From a checkpoint of a small transformer trained on Wikipedia: untied embeddings.
Each number is 128 + 32 x the weight over its row's rms, rounded and kept within 0 to 255. Layers, rows and columns count from 0. Numbers have three digits each. The size before them is the row's rms in percent of the matrix's.

# layer 6 attention query, 32x64, rms 0.0644, rows 0-31, columns 0-63
091:075135098115176146097104089105087179076145133144134106158112117142113180102176099119149172158090164146060148120177096120149130083136138153084186125178140099087192108090144090147148126107127165
094:093160085131098155091136089128130121130145124161116135143142107184163171100207101122112156107101093127025147131116149094179132129155161128099153181152135100116166133061125053158112106128135155
087:181070135162126111132120179135149112170113109104099119151054125098132179187077127107130159172109153143111166102093183189154132098172165133110115145109105042111120153115148168126103110138106089
127:187108140182157169140117170139110128160083054120141139157106128160112123089139092128186086154089144151115125106130090132184127095116174066124116113121134140097160136147094109198184103083110073
123:120164076119065196167090132150119133100134129108117128133189121149123175077183116155104136084129141088132127098130101066144165154108141140157135159156180099120151091040125075137083136161123133
137:180093173177168127138138159127107132130107095142123133177021107091099092182095131120129126152093101160112113128142161182129122100111178122095132117089078166098112151173123179154169137125126077
099:073115080086142118079099122100168074111121109119124174135101160142140131160118176155120178161087129123152145071125199134167154093124141164109219112077138162117110098112157144071128136119165105
090:155095128100184141128134104150177098136118161125126128119162108113098160148139142065194097128110120163138100136156086109132061050136065139121088088128175141128115168173183157108146100069156159
087:118112106114180156155101140109097103050077123113159120125133137073124120177121125129072093141139123162195180165199157090139137084129114121081162139143118101148082145152134217128131129109160143
085:139136091157187114168102136125145115135071095105151140131096176110111116162129146105122134195080102100129126154155094120127152141115148133102155136143053103108064202172162219107126106083138107
107:147110161140166073079152154125151154150133127079164117162062135124085063164097173085193099123096133166186090132100118142097132086144144134168118114093088168113122127205106123099152152115136111
111:131078175133159120109160120135097114122132096141087167148072091058112141207076151127189134139124096148109095143145170150122107082148202159112076131109128167135142124180148173109117134119083094
082:194111166117113153183125130187108143114140142169099197126059113114122126181134148095100114106089056135098062164156145122110080148101135142139102122075106160110157086175135127141123150087152154
090:166173077099125149150116093154119116088107167103176183068140168165130188118142176129068117109105122096147139125111139070117108159089085098178138136162096123109166105109152087131087137138152199
100:086109118136152165126104124110098106064117120140184142142089081083185118148134110057139166148174146154102194104145157126109172110135057097120144171161164149092125131090159141123135191129079149
090:162124151115125082139102161140079100129103097194143105130083070133149064077115138103146107117112148138187155142132116091142083157166183080118184176101143171147133131065143172081142155126149115
106:106159114145090150109105159085100112137108103154140092111151194096182106095125135149121150208136119090136126147172129115157144149101112077122227061141155095127093140098117143092178127090114172
105:162142146119127198196136154106146099108097139153136144078143096160117131093114115128079102075129095089145169100073133092137168184092152154144116100133102177138071090099107198171107167153135146
095:121149096102174153175058155154126132119111038075096103110154185139128106107136130107113080135146137128114157135122174124109094179193121170092153139059172171141157151139084118130141134138124079
091:141141119172120136148077103120099110110131128042129153154108129091136169135126127134123121110116149130183122169151104227113167060208126129172164148155122112118096100123090131169066098094148117
090:152089137083105158088118140119155178099157157152144147135138112197105107120119110127167168174082094129083168183055108157150112107125105117110161140132161067095122169095068159161148156108180102
092:116127097107113148151132110132143177135109170185132149169115167115083114104102042127075139126099179143143186133139079078153091128131128120139214106142119071139138123194165146113119086165124093
091:115143103134117188148155115121083089078202185142099128154156120118117114148163093098133092178091183139156099124105154115161103127134109119102046166121151204110113156133106104134142145081084176
094:124123132149111129203108135105090104120166179116165087084143167085174103098155136065114097147108079111097139078134146156125144079125089197090124095138173110169178100177155127095150149136165118
103:065088112116162100169166118115178137126078109147148086141130148094139059121065126161110125086145050162157163138177142148138104116144128090130149183087159153131113174088122102136183100110169116
117:129140117089095083126135103143143097089122121089076122098051144118116107139123140097122151178134132087123112151119175181077148179102090187186131139163132195149091185113187120098103131173146122
101:129162122118108096129144184099148095160080136168106132139167162169147072148083148116159164191086099168070121142178152113136094088144115162145105102107124133154098110105153179140061071105145080
104:149084137090116220102134172091159121191144114131171118146149108134088104098146087151131070120129121144126119074084139130104134168062084117150141101095169151129143084181130115189160135145081147
092:072173098133062146103135136177146146147139132088120199140135126116128168122095141100098140130167153185096093084123148098098115140131156107146139080164134201094115141150124134073142117050182088
096:127119132157111143137107122132203118173187116132055173111128178114076054166172158090186131105115134047145106124110096136107150082133132146115138095133120092133130132117159149172108186095130105
100:125169108128106102119169130075092213094113163126095097134085178124112123112109178187098136108124174137188103130129134112075108087098086137103123142165129139219162129116102165103131173154137133
096:126145143108167131138088156137170119119137153079171132103142136187077086167158113165143112074054173176157112147162065161055170111118150118143074091125147120091107088144104143119153146095145138